From a checkpoint of a small transformer trained on Wikipedia.
Size: 4 heads of 32, MLP 512 tanh GELU, vocabulary 2048.
Architecture: LayerNorm before each block, learned positions, biases, tied embeddings.
Training: a variant of Adam for these matrices, 14686 steps.
Each number is 128 + 24 x the weight over its row's rms, rounded and kept within 0 to 255. Layers, rows and columns count from 0. Numbers have three digits each. The size before them is the row's rms in percent of the matrix's.

# layer 6 MLP up, 512x128, rms 0.163, rows 177-226, columns 64-127
098:139116184141132126135084121165133155168109129041122110080134119129103143176090169118107171159145136126104159126126142119134133109165139123119210107148095133169112131133123169179126136130125153
094:132132183172158172122106097124147098161093139094170112111138133100146148127091183154147124079085151180112093091146177096146104139153169114124142154134105102110119154099132095147106130143149128
110:134135118107170132105163097140096150137166107116181084146101110113123139134154114136099135069123168146150136131159098157092128119102137141126158088122114144143143118144112080110165114125160131
098:142152127130165124148113089125089175130150144112117123107109146113118135099128183152131100096114143161141083077115142120141148167097132120113133110151169127102118145102120070129085089160130140
095:111171083147186129113144099113122124174133091069110124103159115115111117149152144160128133156156121113121164118122158131140157158114117134109163135156154113125108143133119109125100105118142142
096:124145140110181116127148133119117130139129056105134117083130151131092103172154125135142128148194113190127153113153135083119124113138155105113118131103127114159108121138140123135150106117148109
103:075134141124110113115114134129135108141088137149134092131130130102163124124109129124088085101130112132156116169139159142118114137140173149125133104119166081070140127126152118152155144131123137
100:097103157105119093133100146143121148136083087084104098137118113053108139133071130141111133137119141131078153165114152139153120163130139083117117088142139117111100137147106131170126123144158051
100:162131082077149140155145164150100117089099148173152133126140114116172077122124144140096137137151143121157134129143148110113098148127130123120108090110145134123165099129174097135100132129137102
088:123127103124142156097114142114106144142173102117141109140131143093131130181087138136150162145128078156155146120095118110127127150106106117121155119135150145147089108130144094134106118123105151
095:102118120133185098103106170134151131125155139130122144137090135119107111144145184110127153120122118122125156117132169116107117134091122141125162120148118143124130136098111123161115102129147097
080:127168177116134135104116140123128180194121112152147103117149183114117054132113115163112144086092169171085132137115143078112119142122141100096125117118128117087129092133165143106135090146140143
100:147132121140102178146126116187109117124144127151100149121125137145157112121130105121142122142139091172123123133125106070133073174144112109116135154136106152150134112135094074099113127144102120
101:118092125086103108136117134147079151150089127138098131131163093118163117104108110113090117167120146154128147091086114124143080145142121082119142133123158105161155149119118112115152111128167090
113:104103159112149133142145128122133145107102093071162145120108089118174082174101128134156091110107153165091092139151150137080130125119156103129141075119094133116131103146156131155138161121158129
092:108110082131128090131119096181093130174147111157177146095114112119141128138145103152162129123127132130154112172137094149115109106112159099121111095136157123116139131175128104119129107127151117
110:144106159109130164144160191142132150118103074133130109119134134112166137151083130151118100111122139109118093129115136117131137070167209143111096081097101136113185132148126144146170131134166157
101:104115106157136166100094103099118123127098147096127093150140142118125132166118165124131146140124141135131155145121119111115066122077178112109165138133143136147134118107107083122060120136153170
100:080080120142140142100122146119150114131154152150138114112119089097147119113115203105165113143127122087097148127125166133124127138108149160129121068150133093109130118102151126153106125129093131
101:111119143089117126117106192126126154150125120159122144159132127123141084131148172093145150129094104156106102092144137137122164122086138121110153141133104161087166100130157146102134121143142155
091:137071157097118139161130201152131127117112144110145147134193156153162132142125169136097093095112151128097139141067160119112103131133128118122116127151098113117163128175117140148146100126132133
102:095137145144147146101116157108122157107126143170132126113210168126134108141115116102132147110110139172108138159160163094148110115146115148101155120129088105103146141113141106186127151161106138
109:129122127130136100133115162180142127177091089070132119071150089129096085176148108140137163125132146127112146127112156104148116128159135125120132094115120154104114123153140103112159082129149118
093:122045126103162129107102140117146090156118122126127147116152112112164080127146179120110140125143122120141118117112170108109091121092144143127117097125113071157178137112155136155118108157146127
097:112109125147143080089112122140142144159134129128104113146131143097144135153152125137109192175132140169074163152132164106149096098106117100120145137109159117118101125120103109155083102136139149
097:062129170164140112107089145138141127123170087133156120119115113099152097142125139126128140107132115111159166141085122143123125135129127128115154129162150107146161143142108156146118110126154170
100:137116177142142170133116136117100108184128106134109115123097144130093092172127133124146150147166147129133163132125108104107110140091167121121119112127161146128142129132112147123126125133130137
097:130124130139165140170179154144074149118161121123129143078164118162130144123122152126121072107114143127103144072115121111141122145145135131105199094187123166138106136127131093124147142146159108
102:132115124117170142121109122155084132146150096115140181122111080102115130160120152120111132156140135116149136060090103118089146120119144109123104133122116068160154152103118129152139101127141134
096:105108142145125117128136120100101114115190115127119112111143089117142132189138152150119143180135098111104165161119151094140152188127107112134119073175139108154123111128136119171107135127092130
101:116139131089152151128129133127157140149188081139138092130136131152143124150152120124152158126108164101114156086136112101149095153144117114104188135146125141128126088138127138137145089143110157
109:153069078116135109113132160141151119101111135094127122133114136101123134095109144125116142145103160134103146129134135120123112118149108161110177097134128125147110100169143125137123139158153144
102:128148118150132135154153130124141118121129140129158057149147129132117126100136128141104112113096101093157164118110124070129128116168143133125162111151092129097129114127165122105153145149155179
100:149152135134118105123121109150140155139158140138135138057130087094136147096080149111154153141161132153135113143140105143135130118135105128079122110165114134113101147111116130191123105133149110
104:149130111093138103131110164167121097123108119114148144089147081127129079144123100116149121138111164158099124163153141128096109098139139130123097054114150152091150092149163158143172110128143165
086:117108180092120147112113170156110138149129111151143097111172174122128099160128130138109125090095092099116115137127110114120150096154139137118111109134119150110161114121134149168149120130109162
109:167084131063164123126088156139110144149162127094116121117100124140152135116093130109112093134093124136142150115146113112125098112102125091118147125115142085150107123097134114124147092154157125
104:115125111113164169163167137149142150122142116091128109136179123098067098135109155133121126171108183142115140080121103146129143101094115139118158122141108147137126116138107112118108130138175168
086:108146133132132160147129147107104119126117123131142115152126173132173131120156135093126121082109149110124102143133152124110138139136154088113131122163168117092150162116145123132090118125177166
106:159114170159103138158153161142103121107111121121101081093103153122146130117130169138117120126142144102142163120135120110092149150088112070126158092138143119121132146119143136158101124136119139
107:144135157125142138123174152151120132109132110134148110166121182117124108170073137140100088087092140096116122092113113057107128083167154156114145124109125138092150126134100141138162115131155117
096:109122078127130138147127144156143164134136133107137117126136135106165142100102111136096132164109123105115185109118140082071087154086103093123162137165110084146122118125099127155098117132131143
106:100120116172153135120156094106122131136120128152109108140159070132107119129158127110104090144101127167145114144097187111117101118074153142117145124127152134091145118123115101151142131148138145
099:165112100148133124103158141151122121133105107136145127089097113121169140065123120121125116117156135109167159101075150119079148140084164097110118137136105089156160092136115121154127112139153109
093:110186114149154108105092116169129108157188113139168132124134118137125099107138092134125118151161139206133116135076142102130092122127138147119110147124111092078196106108100121133137110134111096
099:114140107154181153129143119078121094110158086142149113156111119112098129133143141130156132140117128128144146126124169118116095151083130135113120114163147123146174110111100103186132074125123127
087:148109133122127121152143120124132181166092121115118123128126093142130119117112111179061115058124107153137144114111140079107132136123140121110130119162116131100135074124130120098136147151140182
107:123151141127103139101145108150056113139123149151120074106146146132116114104098107130116144123132175116145110135176118119105101121107120115111174104135140143053156127134155145106142130132099189
106:122151176115134140120088126152109131165142124134110128157151138136153113142124107132071142138124104136105128126116104092115068114163122108110147150113127126120148095134079121119077126137148158
111:131084170104096108170134120125104093124103125111159106118139147110105133144052148162101153147097143120127105131093126107137137149139173129122125043129118154120126140114122128123122118138171138
# layer 6 MLP down (transposed), 512x128, rms 0.155, rows 177-226, columns 64-127
100:123165151129094111135141158152175121114122146131130125164086154103150119105121094131154119143131096122137153122087170156111103168078168091136067140118188132106135128096143120130100109159127109
091:099136138136108127126128091155164144127146136163119111155126131100087114126133134119091118115160125108125180161118086149113088107125148118135094109110151106114157131145124133092126147124120109
115:132111165123104175109099111110184147126158161146064117131120109164096158136147115127094094134133126124169124135163133104177101116148105142112125157090118105080169109101122143124147073151127124
105:138129115091119120144064121089141151096109145093078140158133137140131147077111100128100138131151121155109134130113154130136149163183138143085096139142102122114180135106123133094118147152155087
092:130129122114100101144128094117148106089151102178112133137200159160091145137125113126132095119097124137160137117136126136162104138156145122124105149088081110116141146090123165133148134146187096
089:119132136083087125161108077168150097149124168105106096144101091136108161117115112112092140127068101102147202156144090177108140149147151126112156115145125139120138125091102120106110105153149132
109:120132141159094166123133114152117114118108114156157091118134123116114099151143159130079171138154133153135152140123148097101126082179179061109113135075156140106121117159122101123164124143167157
106:127094093101121162168164114096116121061113127125140129125139153161097180148136164131095117111138115136158091106105151066153135113138130133078136106144175134123110118128144086111100139151161126
101:141172156077090120139153119088167141157122133131117160114133103098126129096075080129146101148116125121122147087083132122124138133080102139106102142103130159172111086113101086105128107143174126
089:124134131139130119156100133122140105089111166134138082125136137179138130128169119101114139142146141078150136086104151134131122151140124122138091141127147115188090113133071148096097139136140121
097:098122132082116158158148124154135120122098118101104118136109083117132164130153138124096108114121112143144127152146137123087165117120114178128111163146126137155102102090165160114123129113107108
116:113140117137133141101088141142113103146133097145128118102126132091151142118132115066126132116114145129125125156166162147130141150130106119212123114140163133143142176157137106154142110046154113
100:122143109144156145123107109122155123133126114139141088092178145164153150134145069149131121093158119112175083123131132107139104165056143147128147129156096140167161114128136158099146152126144121
101:169138127135092157133096116078103100091168091150082154142158125151135117082162136109137152126129148114113129088175101164141130087128142173091120166157162128126111128100083139135135115137123176
115:097112105111126121116164130108127174158112143124167126112124080147099120130121136128095123113145128145122133114130141178147144119115115131114103139123125161133084108108126173125136128136080087
090:116161148166114142135095147112140142132091116103092120139121124156104121124133128102142138106140116157096077150131131170111172141125112171149137134085150112116120131130104133088145147101110132
107:139163099081144153151114158154131145102110123083154133109129129145117107105120132128136181143139148128111104108169087111157127103165144124124093126145116163128126151156109142152117109132111140
106:180095116145133124103130163124099149098143079140124104153153174123157148157109104119152106135074146166151100089176144107126156143123155125139144132121121151169131103115147130110082133133106078
095:132141090129146128144144110101116104078093122122167169147123119159115141089148079116146118159121049134126149104077138133130153156104158091118109147150108141149137098107108143143091139132140151
097:121131122122135142124125105090159137142135127145127133129116082148120152114167131130142145158126154124097102130127122119160154077108166118108134207137107119096127112107105159143182166139130129
091:166164158121092133145062128152138108079159155144096102126116112114107165147114175135122164117101119128134127114127120168135169131099133137115105111090103105131149145084120130107106162147126159
105:155114171145097137148099113161142123106125181094142111108112160115110114127187165142148150106122162096115135109110114160112113111115155100151086131100122104126104105151123181096125121123116125
106:126078147173144121106133132089142129059108116156162106099118134137133101137100110107159110123137165138166164127111144130103135109163121112105112144153118137121112130127140124138084157118165137
096:115141161090102110093127129149122118141126110124115097154174170082115090123182124120159143141135141127111137128149147163130091147139131091102117154131123076135116133105139151135144095159098160
097:135159147094101124142142105112109108125099138121148165124115177118109094129129147116121099115125137123173084138125139166123148096150134117169126110126146108121150159156137114144176169139097126
093:054099115117143143137089166084106121162117110131147117161151128175151133123139142146132140071109183161100125129162118107136051153151129112147121097151135150135109124132129096104117115119149133
097:065118138127142162083113172087142160125098147131114145154127121112119100145135142134092135098131171088116129129119110143115114110170153131091123110109131122082093136143114154149128093148161160
099:117136134115085139127122143099141116150118169124119114139070128129130116133083156127151164149112121149128095137162113147045132090127162133151106120100132150169150128162139211119137117107086129
107:080141130124116174172125111118188116171133114101152135149114107105131199076121128131127124109088203125139146124143095127154122140120122153141166140121120114121138120150129116117151147115134109
098:138129124150086098136117135154130080088091126186138151088134140122129136104100139141122151111130103136118121140110089158129142140128109146150100136099132106126170140090170155097143118123166132
093:151159082130129137147117090111109146126167162150103127116117140114121157127122119143100113093137124110133116153151111173144136152108166164131138122097120116089153130126135134129154143129106061
117:132170120090138137140122112120184112106125082152104139154154143127118150131096092113113126126114122147125093137111144132080131091142117142085133105129153128116176129112116111100080107127159164
095:095140122121114139138122104132127112098144098141156150181139125138092060138109153120139125132105143128143146115183135137110152133138111110129133163112106132154140107098098151076148116150109064
093:117157146138081127134114161115135133149084197135121151163075090148092132137117144125160167160133112116123091136143100147156155133106133111093050139123117147161097141143127153142111119131128131
102:144132125102140103127163115127186125103163139124162122187175137124140118134133122123148135134117126154151129134153114088106119099092105124129113095103093101155117104138105077142146134120125114
090:161134103089193153112120139127156111129161131086141160127111131139160151134136128148125146122122144160086109112147094126118156128179129137136123101119128151131115136144122109105081126135141108
127:124127091133153114123133145095120164105117103129120170134097134142169151092113119119122141137100105160090077094078130157123166181117121080113115127127156128145112112155122115143163144159163116
107:087168122111121121111144110089126140153130136099161166156141166145123126137131134130099121126131137137162145105135076109108126158101162147119117071130140104147069077125100114150142134124129124
075:150100110112123165136126129151151090124133191099168113119107146086099137121160132130183100109136121133125131166117089131147149123107171154194151113148162102093101153127134136126131117081105101
103:163090109115091081159120081133192097113097137134108122122156142144129113142118154129108109075141150104158098115136104125148148092151151136166153119133142132108129172112130132103116109155118122
115:154140081142110169134117117152098118123145112107073143087127137127124126093130118128117146137134130128115135121100126099130092150137136131145155123129101173147150147154137088123119126176146131
100:087125137111107111098182144064145139135127140141147130112167139106165140108086127131145121132105132112134098104095148153144143121116148086113157100160124157128164150148104145165104181097136118
107:178117115090128133153053141080150153136131097147118137099100131148115123124128145134158124117147107136117099107148117149148162172160116126125148118154120131123096126151086166110104150154118139
102:135099142104125097150143129114129161100142115122157162126141119150161209128131126124134071124086161179135135123135144103117139146099127129092159130135133131109155132136127169110130107173126104
089:095087132139127089138062112114100143146124203115148147123147118097112168127140124134043105095118141133130103156103158178134130104135134112122154102125144116111114134109129126158144105132134114
097:113129155141106100112098113152135071147112152159137146116151159152125146127114119121151106141128177138140168119105095114141149128142094142142110089107076194140149126123123162174160101117148104
057:085112135128105090110117113107119145127124167128120146147111134155140200107098114100173101118135123110143130163076118140112125152093154125141080169095156136140110117161152166115136147156139116
108:122172151142126091125113155092119096142120140181140138161113154113148116107143126131140123106144137159150148147147143143096128107119143104127118098125153135159098119123106113103106136153104113
108:130113168132121129144115154133155095113098140122159117083166126135168136087159138136103124132145126108133096146132134119138070133069129125124114105167170143133137135098163180106180141101147124
106:152126117108159123106152145119122116094108104112114127152092128153135100129126162137131171145151105120132121119170139131084152166126139116119152160104153154125109110164154143123128154195092154